Weights of a small transformer language model.
Size: 18 layers, 4 heads of 32, MLP 256 GeGLU.
Each number is 128 + 32 x the weight over its row's rms, rounded and kept within 0 to 255. Layers, rows and columns count from 0. Numbers have three digits each. The size before them is the row's rms in percent of the matrix's.

# up: layer 12 MLP up, 256x96, rms 0.0959, rows 200-245, columns 0-95
# down: layer 12 MLP down (transposed), 256x96, rms 0.0788, rows 200-245, columns 0-95
# gate: layer 12 MLP gate, 256x96, rms 0.0965, rows 201-246, columns 0-95
up200 098:150170165141164170093189123110162103113141155163159105097112118087135118109134101115153154119096183139148125139137104160093096189137162162135151187084140168183085142135109072115139135123089114141144089156129168085236092137141116073076108181066121171125149164092134158148133110119160093110
down200 101:097094170067090113103071082177174059124130155117130146119081159172131082123123197133035153140168061102129107093118132133148080155146125124130147101162176146112119095121165162136154101125151119130130167163112100089104172115141149184126102169117164144102140099153073122144135195117157149119
gate201 106:093135156047159070164114129148083192136142176129162103139178068118107170092185145116154122133174118151109189091116122153113146143151117112114092151126162148096181110116090192102092156124143108119082159141111145101141140077116149109133121145111129078207088191142130119115086117147108068098
up201 103:120098119124149136090111149123140112082082100110067198161129106126134172103137110177171083090131123220160172131180136106171108121168147110108133118125136147166141111090127211152090158150080091113101129139100123091130133042156108121112156132141077143113120147051096097184091159138137119117
down201 108:130138127106153117130180086136124156127152141093101095117135093063132147099133192150126071118115095111093128142058136115128126081153167105166095164074138116143147133150148129152113073089115180081143065109157143066136157119116145076116171154160129189168169092125158207166193121129088159126
gate202 102:056153104164167093140124144116104175122131116102162096123180125048117170126116152103169111103133174140113164172200135117137169155071088134165104167162137180176102189138121068138108163165119104123131160109111147107088136106087120117159115087117110106074078112161106107146166108187084108151
up202 105:150084066093179179104114107162125161138153092113144158155126150123112059148126143127125116139043135086115127095095138110135147205078085171148135125128168122133117104118116128134115136126103119132159210192148117157089148160111084167153080115147158095147180115225106121108134160113096156092
down202 108:109101169113168114143123198150101175136078138179174205123132124086114140123116140133138218143135084115148077137113112136119125165101128090128071107110132144159047149126069114134127066135128087091154142110173074075125100148133101126146121119125125151135181143147142072141103097102196127077
gate203 091:088166139042110122084139121075108116151115139142105154174102187091155119162082134063183155162089153143135121142108103072147137100159147152115159111121097111120121147164148137130150150110110164133177088130130130043091151055127072123109171109104102115117157185069153110120157133174143147181
up203 093:092175134109084119162151074130177196143111074110069155115126136039086153095142119154111095150098108094075131111142126158148144165178100155140112181130122091139128153079093134084108174149128139144118139173101113113097143098096153125086143115113096142072085177143099085160038118104134106121
down203 094:106130057150137126083096171070152091155122157135116163062142188177139102196106113113110127224121138112175136128141133113172136116103175142135106111176100153113118165109119107093189141094143123090167090165090162122137136085133111155106102155079211137125133109137143137094104191136111139158
gate204 091:120149170149128099146082045106196111137086131076085087181092137168120164163113150133105115068158130196082154109074156135143184108083090164129156102166108134142154065112116105132122104160110127116151156120140141142076202165094129131175173121104169116120133114171123097129157116165127098151
up204 095:140140108089145092055173140121162185163120131120131178131133118093120122088124136143124156087148098078136133086135125094112130160125129114143136129141149102129076119188208142141130135053086142202146070061129098122180101204103116176138106137115068102176121138181135167137098159129096129124
down204 090:107193188117089063184103134126109152148159135158166123173119120159143123100185114138173091090173129116116136117139119212129100128138179133126085084209120089062129123136105136121137117160111117051093101156146105127140133150170130104049124084092157150132097130102097116116099124163124081145
gate205 096:116136105138122171179105092111091165142122161085131079154161110150136120116164128135181094207064162148089110128146146175104112073142099141113157105118119058119095095132086124136091134155133136084095114137198084130165185142166121130148174114156053128171108177147198127120155091159146108117
up205 099:123136171140077122120167080104125140138152027086207092070126080153088153137144096135127126191162142125078108132200113142145152121179164101102164084149115069131153131064109163101125129161135148110088123152152126131125123123152092125127154077109155147173142125077156175097131172131169114108
down205 104:153119171116112133104180189106121071131107157127133099120096084146111128114073137114141160164113129124140157139154102125137145117124142094163147121146134124117188183167065079118050125125135061142155185124144152175140122075125083109123150074090096066172152159109169119133185120167094101049
gate206 103:073140132091142088135140081119156111151110107123121142146188071104121158105067159088143122137161130087132134105124143103178197148116095103130145172154132158148154117185127103152145194133163105097152120082206102069126127162133090101184156058082089143108115135134146084101188148155154092152
up206 102:166087125074179210108209143133100103132125155183166092148136101188095100137114123088099103096167110089093137112096165122134141095154144126118153136103199129166154168170133129143164155147135121087095098151141112144076101124160122136152118137133140026076109139111145142156160080134081130166
down206 101:144144102086125145118062145107124158075141105109125129155107049128128164164105134084177164106147125130163101124133134178155073126123118060124118173139154166141156188139143099102110102152117113171148111098141147091047093198085104158167164124162119143159142159134145163102148079149037103107
gate207 112:099101155199187079109170137155096136147130136158161188081135154149157128152171144109114137120152121095112175099087160130063086133173146112140170096085126107108102153166101086165111094136164140090163110135128106085089158110065104118098184067089101098095093176139125148169164104153155140086
up207 108:079110142136097133150121163058116155132141102126134059136126164142135148139122190166155136160143148124115131095112121120088144103200173120206056134132185115125098175189140094113094094040123137111150184168117109136133164126111090135101128096143157120107156114100094120063145087134176085154
down207 115:103113085090122147153132102097129094146095065147102159126156143146098134102129111157105141145157112137039132046079170166145039143163072120172105087130086168121168137114133210174112107131116124122140118088130093151108161183128150119150123173085142084131122156167163142185107168122116129110
gate208 106:102096137046147098135130125114103142081159148131072136169127121123118137140133134135144048095153069180103177103152149105143115151127154117078125140123155104117127115105175120140100098154142173083159193117131075140120107129130185078127148101121122161092077120109235046123114188114124123126
up208 103:119145146151110116110134104137181148128192126094123068158107109074171144108127133172119131087124125169144092103124095088123157157066176148150072170116103161144184169082121142107161209074163116119089172161128124160158123137145079066128058133077120131111164126148077115088152156141085111136
down208 098:174132149137165134114098123110071096122136119145134109146150148116084091207182140089123115181128189114194083154136149093050082140158107110117134112102114150132128149134162114110117116194161108131170132093183184100077104075117126086145153169123200132137095118134162191148152114100112098088
gate209 107:120164145115117118169154152150108187118070131131083151134192089174142237120112135152122168090160112150094124106102141122099151142092110130134138183124128145096137072139138096110152077157110115118108160102078100131146138150077101122180101070165176044156137129092108146099180117132146136068
up209 106:085106107132146150175049108164116153116096128100080157086112105184169108121058111146153162108124158072141142193110143111133143102101125139089150153145203125078144058159156145139166155109103106167053167133144092137111166146089178101148134108121123115152085083150130141132156105158144070152
down209 102:129140148110070101096145147143097072157154174214144151118081124139133159094173162094146120078182117143163150108192092078087077151136227123110099102140110117127138144154076109153145110164159114112162124123126070164107115095140075140132136130118105138109138199078160143085150141100140098108
gate210 099:083182093153082130147147076098117182046044143164111169091137099120159138126171171130157110159171157134129137089101164130137136126111104110135094127178136122138112086082128051164129095073162111118101136159129138086125116094068111143081194119147121152108128128126100084115158115175079115099
up210 100:142120112100116128072159106066149153129160149133134170026158148167080112189143122117146105167105090091105143117156160174116120159113128108152030100134111134148128137143080132160075176130111151199117152104119129212141128109101146151139142109116141161081184171148145167120128142176146112132
down210 096:137123154125223128111115121158110123113130139128150158185158079146112200177153152112147114112101135125128114154141139145115150173160141111121122167123128086110135128117145128128136124128187122214069178099090104089160128150164066092144165122128096146120113075123138140142115083109016099052
gate211 095:157158101074113060104128204215087186104147100105129126161099122158136145108072207144182147086119085142156130100131131138122141097146161188129162142145141138155127121128106176100194172162123117084128106131121129198103116115133134157097163118132174143104086164150136082121161117160081120127
up211 095:125166192162179124116167148102120144103132130167146123091179136137166129113119164221115142115104113111121142140145111141123198100083118097097072128165185109120120132126122153166135070077139123081119112091138116120090131108132188144129104110108119126147154142096137039106138053102158222147
down211 095:174167109070103144138144161133102177163145137084128141136073145111124120177133143109087161172159131137140129129116138124129106149147153184172128126052109111146143180127152111123169125077108133128055154167060155136123075113090071094120206145081113141166122092169153198151100152148092079130
gate212 103:098138169125154080171165186126081095161161135114121109113127098172088181104132111133164110164089189122139166151101207156142168149120131191131102163105204100132090106139083137161095172137131121129162128103122083155125156161152112166101139104117170146146110152127125150067108120105043116069
up212 103:114155176120108143098138170154114173149077148096144140099131122183116153164088066139167094112168122196160076126117153083087127129143155113107114125027071154171156095163093146102098119121164172109170126139086111085158087144065130130093163136167115085111145137094164134136116134125189105157
down212 099:149154092151192111136159174165190142113069131163139171134122158130140083114124087081137130117102104119096186109114128142125117171114071057162095164140165133126160123123123142128113140052112156107139185050066115118107149090084068154136108123179079104090157133199137129129135140124144159145
gate213 102:124123191089159135135172098187089169084109174080106151198080103089114130119140097167157111210121100134060165127105139145105160125113117121163065117076137135107139090194159162122133078148147145114139093116096063118099119137126129107131152159173089091125108149157171079129134129102146144081
up213 097:109129111132156082110099140125155135116117125138164096134127134164110094071152100097100173111153160098151173131114114165061166086187092124147146095112107128163177138145089111107153120119149117140112095126116102108200180093168070166151128133170048068103160119097121187147184200154114128179
down213 094:130125176131134175130143144065119106094144100172092148168134149141124143188114165163135101162152126092147113186128073126132119148132185111159108141088140058070172111070098145194099151165072120060157103123105175149178105158112127064118153115141167142129137102108112142086093101094190121140
gate214 101:092063144135154077189173177123102144155097110152080137129157091122130134152075204086125158148094143155143135116137160159150183098130133119167114118162063147135121103163093112123103142120078167119146166120140130173127130138146104150172176073139079173120063176101175147074162095161130141170
up214 096:126128094120099136087161087129167106136104166146182160137130119106135138176095138107189125154100086096128072189121096106090160078097157122121172132177129150161134137167079145111140073163091134133101156090168121148188146180130178103154174079114133156119142132089082088145216108171102100156
down214 103:124139163106109158105126119155085142116105124113137136154118130100122147093114121108161149182114142125109095128092215128077147149133114104182104149119064121140100178103047119148055040142118113136177112169138195097099120115123131169106138145204119079121122129124199129137138076175157090106
gate215 107:115116155061138100134148122145183150131158106070101110087164120138081156125100166119157083116159153088092133058221148121113122139168068141195139126132085076132117094154135124097100073125173138138115183191098115117132151145140106105164130215101156124114086131122130099116086166138119105105
up215 100:081124107165165134098106150130152128114079179133154147137096148107090145180150148181120146095115178152116144158098075136095137177059124138110179108091146147139112117095049082178132135113164099089179124182137172128168126064142163164129081068183107146152104121131084073107167122152125124136
down215 098:161148151072094122097134164121147191129149122048114100130132171182138097130181118101140122108148082104088139066179112094145146129093106084132122101109185152084161134146166191116136115133165185153119122152053087098118132181084138110124133164139176082142157135170161178112084094143127157140
gate216 100:157100172142142133130113075147077111178136149122077181126125180146107181086120172168110124122169090119121152116108181160168158155157099115089129111142129152124133098119092116117092066136105130138153105073119120147098063104124145089178165077144114165156166162162127146199109080129035168123
up216 100:174139164173118109141113112175130091094161181145123103115154133135163122148064132142135055091143093115131114131134141135112128158126103124112191143142099080120139162135194166118070175194116065077122076093112114117139083158099154127122187146169109139127128096101125059159102201141100086163
down216 098:100116110133153094205102098125120156096078125120112116109072092152130127104181159114160096077056175095110092113070145108111109115043097144160160146129137096175167135120176156154117134112157146097157193158107094126125143163163131124073091172122167089101173115164120144169131161113185135139
gate217 106:109119120211107109191092137089131155130147133123148106176102073082169162160123198095203139194081148104113119154124149153059135135176033166179146109123134117110097184121135087100169116129110137152124121134113109130127138109130128134107166145137135107135131135127052104111161095132186134153
up217 107:205074150183116112066118097076078129133135177160102151136165114157100193113107118140087110074083107037149064133130164120111095131144126106088180208154159142095138118148139192160109109095140115147150147074145146138151135089125088101134138140126148142104178138140117118083143111100127119123
down217 107:107107083096122124167146130170117153156151171132093133162126133097148136081134133130121122123153171130141078089099116115111016201150194187122089072070124071160090134109106142102152166143145105178101121199118143162082138142118120131193076109130115136133142106129150145166068132130121097133
gate218 101:087137198125162131103143100144103097146087112097108140116105147083177159107120150131149105138051125141096207148161151139124182174121125096131109140034124127090114167172100115134081145167169160115112126137182104153178077049133101122127144106093100136147113150079158161162098130154077110107
up218 102:101096109136172100179174134178123159119131167124105063199194152124145132159167136130108095177121126141142162172120124112132118147136138116134160105084102160102156139114133139142102082132177104106155056078089137061162080111062137131116090090140100115101124111065076136174137160117064088106
down218 107:122087092151131078120127059140109134126183073112099127190177102068112174097142172153117148136156107180142122183105116116127139126184184132162085128104149133129143148209149112113142153119156137173157121135067137119089079100136127102087107106058124139088160143101064178140154147153091153143
gate219 106:160086096095117067090187088089120098146063222107108133123157132119082142162163154176165135154145133109137128137116171131113162169147126098109065098115121142192106130152135103138168169131169083081168099136139061109132166150096134092115131155101085090180110136181131116082126101152154135106
up219 099:150170102135154119151115077088147129135120196200137165118145131134104136108114141037139172131140128097218117105134079164115119155158153098113107200147115136099096124123128100149112114178086107180137169147193156156120159088074125154172141078199122160111119148094134115140125129088140130080
down219 099:155076120122070130060099179139122067152148107101093121098148114139142186171131092122104065168128156112084098128139107131093168154195154170139113132142148127120140068170056103099112172164093109204158187088122135129131121117120117072111089153178135133153115103171095125174162114134147123124
gate220 092:106174164119123078100105187148099138080092129157115121204115151142180166114146118120150147144150111140140130150056085125100214114131118087109180140086094131131126123171112157111103134158117150052113136155123114075133107169083094164135118151153062142091076157190180131104107082126161111142
up220 093:128118148155144140109146179110178126112066142096137177114101135139123171189099121086091135146097143141210062097131133120076100138101107105111147133112193210132152160140179149076172129131065066125099163057160085132131153162107183160139129106154127126127150120107114140123134108133097074103
down220 092:163072101115124167106150105165085129174098090138118141096162131130135134097183166105107134090121172145097070110139091146182119211060146128089088119185115026126095101091087123142115138113169106121128140126085143137093159132127139129170113100153130112101133142156162111102135176133169212136
gate221 094:103088131118182139142113107171121166180115116188104076160154091093130123089131158136130151133142077122167154078135145182202131142081148136145125181131141136120105139168132129197126068171143081082151104097141097143095115077137070123175177076151156130131105165149101073158100106128063135136
up221 105:120090134113168145112164148155175116091068129148137116109162113121117095168182108140101078111095111140143164133114113140111116141180122126145124158090115057116153159141156099145179088120170123093131170089069088129126079105103131161149136248118085166173126164069163095098105138102070140108
down221 099:123133133154114057159103166109144127126125111153159133142095119125178140142108141093105113124125117178120203085138072157079178127089101085120117094119168132062147147079173100127120200153169100109134103151133122146095096080191139142144178121129113157162083180068108177134135185172113163089
gate222 090:118050104114089186149089141180116141187108142088140152108125078185129111134096150143132151120081086144078154090140124173111069174138073113137184124136137150155112106132179167076125096103145156143112156106044098100164165145103179112135174116102158143097141148165108193122112155127149106145
up222 095:157164092114072129109112097146164111114082129118159155082160140195145114163123155187122120105118167136149125107116154105099112106102130153125175111121140099158142117154148121176140182135138088117140114198090130166106124153041052171153061084138135152156182111139050162128150198112137137111
down222 092:112168197129159118087196114146083062071138121142107149193154171045142125117150124127085109150169127181155140124159099156166145129112146089111149102159105145106086176147121148140128132135144097173182089112163125105106132137159150120107119186091067138103041107147149126122121101184112098130
gate223 091:109074133120134056137123090168147120101127178101061131141135116062125118064058085183183153070164101129132153141137145095197141117135117111096123156115121087122136124137153143172126142123115115116037106124169108049120121103079176124158160128141163142071133147162088111135122114109123133094
up223 093:106132142171137128154100112060081177191130122140176159157164139119088119077128087119186191148146153089111081122138108194102106132091154124137134129131163087179128072177113113146158129140073068132120103124206129139222135078164140134150089154141121117147122132119114131171153111133101134167
down223 091:130133144102066119171106148227143117077096112122108124132145155172139097091157099172075131178124060114102182141136124116171107082130104159163097095171129152124152165124182164156080112123177191120091126153098120092089147119079104078153163138120129168152130129160097132062131078113149116132
gate224 092:154114156141138141160203149131067113172135111129129093111198159108118096085120121185135119135068161090134158077165158118075117203151143064104195143081086139122084153159129147158128146100122165140082135139161069109083124138148136119112149087199108126130142126109148096148101138129128083070
up224 101:099154089101182130127033131176127145108075147140150089124131098136124130081173094086124159109160144036158076130149156118082106135175166146140137097136175124185199111131121144101140116150162162115107077152102171136102188105168134103160104105130142126143125129171069167136164122148079139129
down224 099:159138151144148106128094150089132135186122093150144174069094166113172083225149144138145139110062122099135149147115110115125193166142095124121147107134157121083096110125102164159167180094115106087086105104146131140133155140109070138135105169031112138161123068159152165118159106146119080172
gate225 091:100123192177117145110095083119107183163132115083123108117113152108099141126070143167146071071105196070145098144145138095138145121095068080148130194121127098118110110155075171149156142125144154182154134139141143090087209084138144147129106138118138163131099180158150110173122073142176158145
up225 099:111101141163114134129137090136148167127134161179072107129097111210209148166177093142121095174137146094188160127142151116121127116112131157102183101136175139129178161086140142156093134113165106158118141086130149170094092093128169169131110126072089070089102116095107172098161120149132066068
down225 100:114137095149161126135123112121143125098142135072086087155096119151112182146112146118074151160118142130123139245154113167148168128101175108184114148153163115103085104182103069110139157141122155086063112134080122070086165142149153130108168119081077166157128121094121106096106110191146150177
gate226 096:130052153135159131183100143146119103204122160156172140091074107154131176092107189118132140169099146101120111162108171159129142117129153125136146107160123126132046135151136095128066135131127137098127134095125050080137145056151068113086112111158168154134099190181142109112103109160121161090
up226 106:114143148133167090185155105106118101078120117189145144110136130089125138145191146107137134116191191158149131141075172101187098147111099142076138142221109109101133078118093085098081138094132073130126107108167141133128120127181087107107164081083139169113131091127094171080163158101093104111
down226 106:081124176088132095182147100108111123117076140148093106163143127165076194173155082114160139081191154137129120110129197177141137142176133159107110162159152135155119099091088052096138127126116137146109124082074163084100118087100151098093188099120117131143169106127130072137152114151075161094
gate227 082:083116169074084086083144094108129107152069094179124120108092151087129067153064100080114156129133131132157124130140154154174140101168138135125129092101081139077167149124194158121128174101088116158138087102165117120145123124164146172147106068109152161122112183150162146056119127159089137199
up227 079:146079190175185148150177099175163120126157120125117087101162192122097130088178139157202144072159187140140111065153151121151160128181112125149109073124154080137093136134125131122121108109152096130090126162123184078107151155079081104134079137127084104141126110120113120154087119095116072171
down227 080:129159109107130151036111197169124091168124118102125127064091174123122099176084126108100177149158108106104114150087099158127122102139204148155139161119155123107171103097170168091189211073109164151126099126132084124119127139183144159139143117134122112151181094083117131096150112137100079128
gate228 106:150162112174128127136128150099090097138107116098138093123126138175129135122114149191153099141113190095070143130216164139131123112119121070152144110162078169186150082171161110119110126115164085087140191139158115094122136128120071130120091127137128148155034107143101133116169060151179071106
up228 093:165140155151099116107113083067122181147098163157192098125128087183134114087096164118094140124127176126149128133173071106151133144226106126179164118121130165184104130167077126095101087133115175121094163108053127115111165161140125107127100073151071071146121166116117152138131118111166120148
down228 092:179102180134161134173160100173056122146160113102113093140122144060098165140111087079174160093140105109087095107103179119096104168132104083097101116076089110134140100134110119109115096041157124180160139149096103092157107138137132147162151120090169174140199178144116122149135163130114125072
gate229 104:034143145088141091129138146164142105163183101111052124088138127153138142114174169107163116076137113122147094118128123137142216124120081145150070139046106117123125121154177112111131134121113122128146161103146191092090142170112127122135175124181113088138076165118141138170148145105154051161
up229 109:149126088174114159117075096164152116102089089108095071085101107146101123103122105078120174184059112133131149138171146070214140076061123126159057091117132111160110120126170134157113138128161128109187180116129131171125113125136152179123120130153095171125156149162109144138181064118110120126
down229 111:136109144132156175133149189151089094125141134118117161127114139084133165083114157109178116139114132074075160163159074147133154167089136133099127143183108119137124174111169155130151098115227130148108090083104104174153133140141107107118131194098085135059183103099106036128124131085145158151
gate230 109:100167196152106089201162129154124145123118130085154077088112099171145176113107156128163107135085160134057140110094197172106156107118140139164142081094133121092145151192146110108151085152134137081108172113138041135176134140106111118094127119133131080136136147094143132114126071116173099060
up230 112:117143122135130147130126082132117103109156151070095104097157079160122165142132126182090107115112094167157156104122138141164146116159084099177098165131135088177152143182213121073091166206113156173153134116131072093125143126146175132111178166134134118086083066178139129171128092073145161143
down230 109:137101099163147053110153159098083082171158167124164135165131145135088106112066146084134135116113149076124123149175180170103137153149129100165092120185120128108120096105185129131130159167094145083124095165127110111173111146105148042127213119128152158154095154114142130072169101136131130199
gate231 098:131091075153120114176082129094130115160102129144104088139158150125167102111134160114093165123143121113181158136129135083153174177147130087140101078146120080048077184175145103156114130140140063118123179118149086104145132098112135098189106161147142140119071191173118176139139085203154124095
up231 097:108104133121163160117096116112146105086136069161103125149149111095128129141111178114123146119131137127132108136180131144179182120118074116135179146226106108129097117139089107151117102167057180077123117142148117134135079196162073090181146120169165155126139135231109147166123144101138139182
down231 099:049149147163126144140148130121171146119103164130167101115098181128144115084155156071120089116168181183098089127126151123108135112116121087107131122116150142066186075123090161154108190125154188059158123095119122157077159121107135152131091145145144123172155072065129139129101134142093173199
gate232 101:172169176095125125194154102102131128104070121113142099086165150147158151130165131172179113134123095156118130064134206146080073134165130152170137134090077091145154149123156105095132139169145109151105148088161104105130151106101172055175089138128111076121118160133120060162141165138110099067
up232 113:159194131088193102166124117174103112131211137118141126101139101076112134137110088124122132140089120136146079126146126147136127186132133138172101126157139112075154157153135164140071084156157163169159125140139088077049075110123135142141164143166137131186069166178122216127102138117136158148
down232 107:129117162117134115121114121115103091114151105144182150114143074097089088123131145125130079154107139138133170103107149088122157063075114138084180126093099142175135168205142163179155113185142097155058125136106090168093081151133193116139131157171123176126155172213162084124080139113124147136
gate233 107:073119201092134097112130110135090110076136121166115106107163160118177097110199159129150127073137095141137095110158170193159118122138095097107173103112117085153130168166148148140125134042124174107192121146138125158144128144155120115088159113130126068166081164099143075099140189145153074148
up233 107:125065093081142134133102149093139113165215109151125141144148150161147074100200167057159159094145150104090164106165142131171171098140103093088048117090138144134185122151137143133124063081125109100104133146092098150110143139081094127151150192107153084090154110155143102110093122131121143149
down233 102:140092143136122071080119115168183134157119148084127125131124143139101160129184113062203139153084123142143139154096094083133140182195081163168140098156138158140167081138090147079128079173124110166081153089082164073129104122140163102152156087086081143132146126125107078159163109088134159108
gate234 093:087125164069116128171088093164143094145108080127136108100131115111176049153124188120167141127169136119115082098136113132122112179121138136195121160089158088119140095123183123119223084094129133092184131093177109182108141176069124105160153100097167143078127120086113143108122140107142161133
up234 099:145209193155092161143174116086139148160114153148116156129133121179126100144105179120127142079088153174125095124119079115067105129102132104111126148144186091208149157121081137105116123167097172137125172100128088184102200145079100151048140098135116157144090125117138161127113126160130093155
down234 105:095165134096079138092186169165124128145143128148108180128167123076101132179138081099098082137117134124154083132119135079095099105155119139088086106075139158087154160177113124135157148066112167136144197127137139050145117144130134072172135186113161138169146159112168109192144112175105078115
gate235 102:109103157103114152160109125117108106100131106127102052173130068159155137084127127172158118107179134116098166130150116145111125075103135074121138121136146097187128149179147118138168063108185118058140134110231086103148068128159132077146170157107118151130076150185142121145123105148095135083
up235 106:153174174107128129143094082170124182150143111142165092134102056142132129076186096154118146126152170146165139073167132176189053090098120152111133097124156196170130097167118099125092132074119148136105187127139132087128168134134125074131134107130155180118147079125140096198132102133124080114
down235 106:135160150125082201184114155112174141134122060149083089092078079141179088137150149135145051151154142147174127095096154140107094143087150158127098118169102129141137081127126052176187100142112158095154174137084112156131124131093115097124096080071149153118130136173124075120114140124176112133
gate236 102:145125107118163179113132080093163170200133125131111140080110102119175129097097124098168102110124156187086085141143157086103136121113148197132123110118096095149101139088171110113131077142152122080101100108102127143186085135149108140085133083137119062072116137086107097163145150156154053046
up236 099:138089120168130176124119142156127101095133127104180173077110080116066058126071141147123149124098121122155099104109117127117125137155149093113089126132160072150058160141117159126115110160084121082069105161139153120054117170175158121128177223113184157164105108178123148133094153117113122168
down236 098:046076132123165087087154126153102107056053102153156117116137160155156152124148107151119146112150150092143109142144119125171176107129125145093119153190147158137154105107076131113099138090113118154058129141124093070155124080157196150117145146103135154173174179136105200081150117125070124120
gate237 096:065145149105141097106193066152126115153119086121126087118180107113080137090090172184184087103162118129171155149128169061120133191086185135136164130123108087117129137146120072140120154120161116110158106153149145123150107106149054115141108102090186127134169154074128159174126107137164101075
up237 100:098158145131146107145105111106151168103133112121112070127085128090128172157095099120094132134162136157143113134135175158108157151108121181174172121044119150169150092122130144062213090186166154072067182112114079117167149164116155162122145110151119147114141127143101078170106139098150164063
down237 100:126157086125126118085042135161150141112167112072142141112157138088099073105116083170126172153167128100137160126084073149070098117089143125153178092105144111061147157170101150153149095135134139104206117158135121151176126086141110148161084128099122153099166193178087165137145169152149150107
gate238 111:054154131142155124184184067177074146078135142107080121157145107107114147115177215084134151092083105160106138121155157162143133152099173134166068083128104096150160159083144098098109098127122100078168131127108122143120079184093139123129136157089138097106099107102129133135117089194125088116
up238 100:208149108096103130146076115152144108167115153161121160195135137116095067116155145149152116082132093148145167167126116112108189125089133120126162170119150123129108082154158136140142060063128069133126128115147143112112088171098092126137133140177094034145144149142108124105208162137088065120
down238 104:152124140105153114139145124106106163099097128106109143150098130063120143121111150176106137162108141152134193155065133052088105174097111142109135132101126158158171202131130059108154118115182107170104096140116060154151110109216153160096133165074079087176106189112117125160099123152121115118
gate239 099:145138192154164147162079081105089116122188124127093147165098133151087141058101062142153108139099143094088151156136101174166139119122133048116165124097121077118122110151112122184137132159129143048128140150145098109066187113063158109113161077148103105137090150125118168129155130165126132079
up239 099:137136075188157091178080146177111140149135154109151115136130117105104114126105141119048162130166123077112094088178088105054093082126085113154125129139126182152106171125138130140115104149109086125124148166136157089123168115125123186102171087127139145179198145125083216122148116178141128168
down239 105:121085146091081162127158128108096141101166219169115115112157104105103150139104119121128129123102150105109107096119180173105142153078145116043135141146152131202159154173198153127192080114067122146067124108120100115164160178136087134159183170117156131138132150097128143131102104084112113174
gate240 105:116124142084080051143154092096093107129153208143105121114137123131151111161142117140147093148095111139139134109097182190119125193082124160205198153091134099134159143160126105144112106129104143058165118162172103128142133124103113084165134166168106124172113125132132062088133072132108072083
up240 111:156172106094118155103133119088102131127114129118093129207137132122143119121149090114153142125172109162113124185090128099121117191035132101155138142084075087102107152068151092122101073152193127108122115168131157165143098110185167112149067128131102102149117151076191048161123111150103139139
down240 105:143108120160119174081140109037106129109078156171128091149090103128156156121129150080090156086181163121139177106108130112106110132076071112178096155118152113144110175149043111153105156173111137154161141089191117154154168083119116152104149096156116134108112117090173091126140144190156180113
gate241 096:074137131159135113117079125203171134103095131096126135104114118132151189162123167170185132111088132185131091105143111154134146132151107057116153111142142104179139163097118131155127167129144131093103071090088174056169158157084190163118096102090092167120115132111081094159126085119167114068
up241 087:148112130120147083159113197161124119157124076103133174067105141105181132084090088117128100131119120102168087064157079150122132119106140141173148152113125122160169087149162141157112165118061129104162089085190116104104090131079097159117179083150164187152107081128098155111191152095103160130
down241 090:157131138156124076143176135090155128112131143134062136177171131186147132117129115096151105124148120044120156112148105115163121110096113187074102084054145086122149117125116128145147140082131181178141164145176059141152108165134117066167162166121138103146184124048153135097106089126133139091
gate242 106:127137171218104109080159129110105139161088061136163107099112114148097125067127126166170165141115094158123165119212135142137124173130130145209078101106103076130151139156119135111109130151161118121121152125081120142081152098087150143152102064131103145085114143090154176119111099128115038112
up242 099:154098138191179163113124123113128110167087147131116135119161071101135120147090121104102115098152121112140099136162112117130131074110177133174098118115056092181160165141075173178071097208115122156168121078129111123151097158130099109107096070153115087140166161083134210152129162180116121127
down242 100:159149122035139115185106119145115168120084080058157175114158181093159113135077096108194100133121106179125116055155161103131124144167127115127100119195144060136141107113099105095117096099134126152139131171149179150136146168150117135047136148142142131121138113170078069112136102114125124107
gate243 094:138155086132103092117076118186105176128144174121054130107153111173167128116138183134112081104147098130129172077169164098149177059196121212117153142119110108107155100121110114171134115089128168123139128141122143141103112143082150094188149064137108094109116144126174087134147092127058120106
up243 099:136107138172110085103102096121134163056111117166167131148109138111093121166141160142098140084120199148199140179113155145174159206104099164162151174135108151128097151141145075179098143114159125058056083123128168138150128079112170130173110148147088132110144099109113182123125147176137158143
down243 099:140173099129120151133145149065155107179196099114089138071097121114129157171117143114120116165154104140155080187157135133132076065127113159129163151117035144093070125113176148140126164087102149138122212125107171135104097151108093087138157144157156128108075135151134082145180119115113146179
gate244 092:068124104101157088111083128123114169105141123086064150128179073071116168169108083149156109119104099147164183108118114078103120161147109113142083064102117129138054188164111104163112150144122068142112128126138133114171141076137120095162157108151101105105153204105172164132115185157159145133
up244 109:157071149096148114131116076114111092154141132128114120122094115145130159148094125073106121171096156097101118135124119169054140097114150074077170111149138133131076141097037129144135077198143143091160150128181130143138148129177089087090152183136041182146182103137130134123115124179102100129
down244 106:103112062101142123087134119100115132161107134056112169095136110113135105178137100153060068150168123160187133139148135095191146131135135085181171143162191142109107154119156154144124169061113184139155144157214102149158103115118085125169149161153143103130114109133115125094093136147064159096
gate245 099:146096134128058125166105136149175123219102202127122188123124108125182117131126167080145125160106143187127153113160084140121199091154156127116107096115075096161125158204084089112130101117112110158112171145173114086105182125108103099119133088135095108144139187121160122150158133104149129078
up245 094:137061132123079144146096142157159133081154184082095127173100171134148136128166174147131105051118082176106108125118144192140083132164114116112071160093152135100096103130139139096123141108071184171136090140096106122171120088140144119112146132040139112125142107121118194165082139073093164135
down245 097:168195054088118147103096069098109195102149121127144113118119103122164103151155099151069102176108084128118167192107150184089175128112086146112170134090118122104184157135108089125133150106131173153123101103145167108125207075142153140164146096164065171119117154123148115089147136104125128160
gate246 106:041123151127157084170092148125138133166059107118111086106139120077104185105135145094133137097149104130111121121079150185136156121111140128158163109128144093121109146152185140193117132058112174122105126102129075098153168101132109073114115152165153133085150190146149075183150099078058120132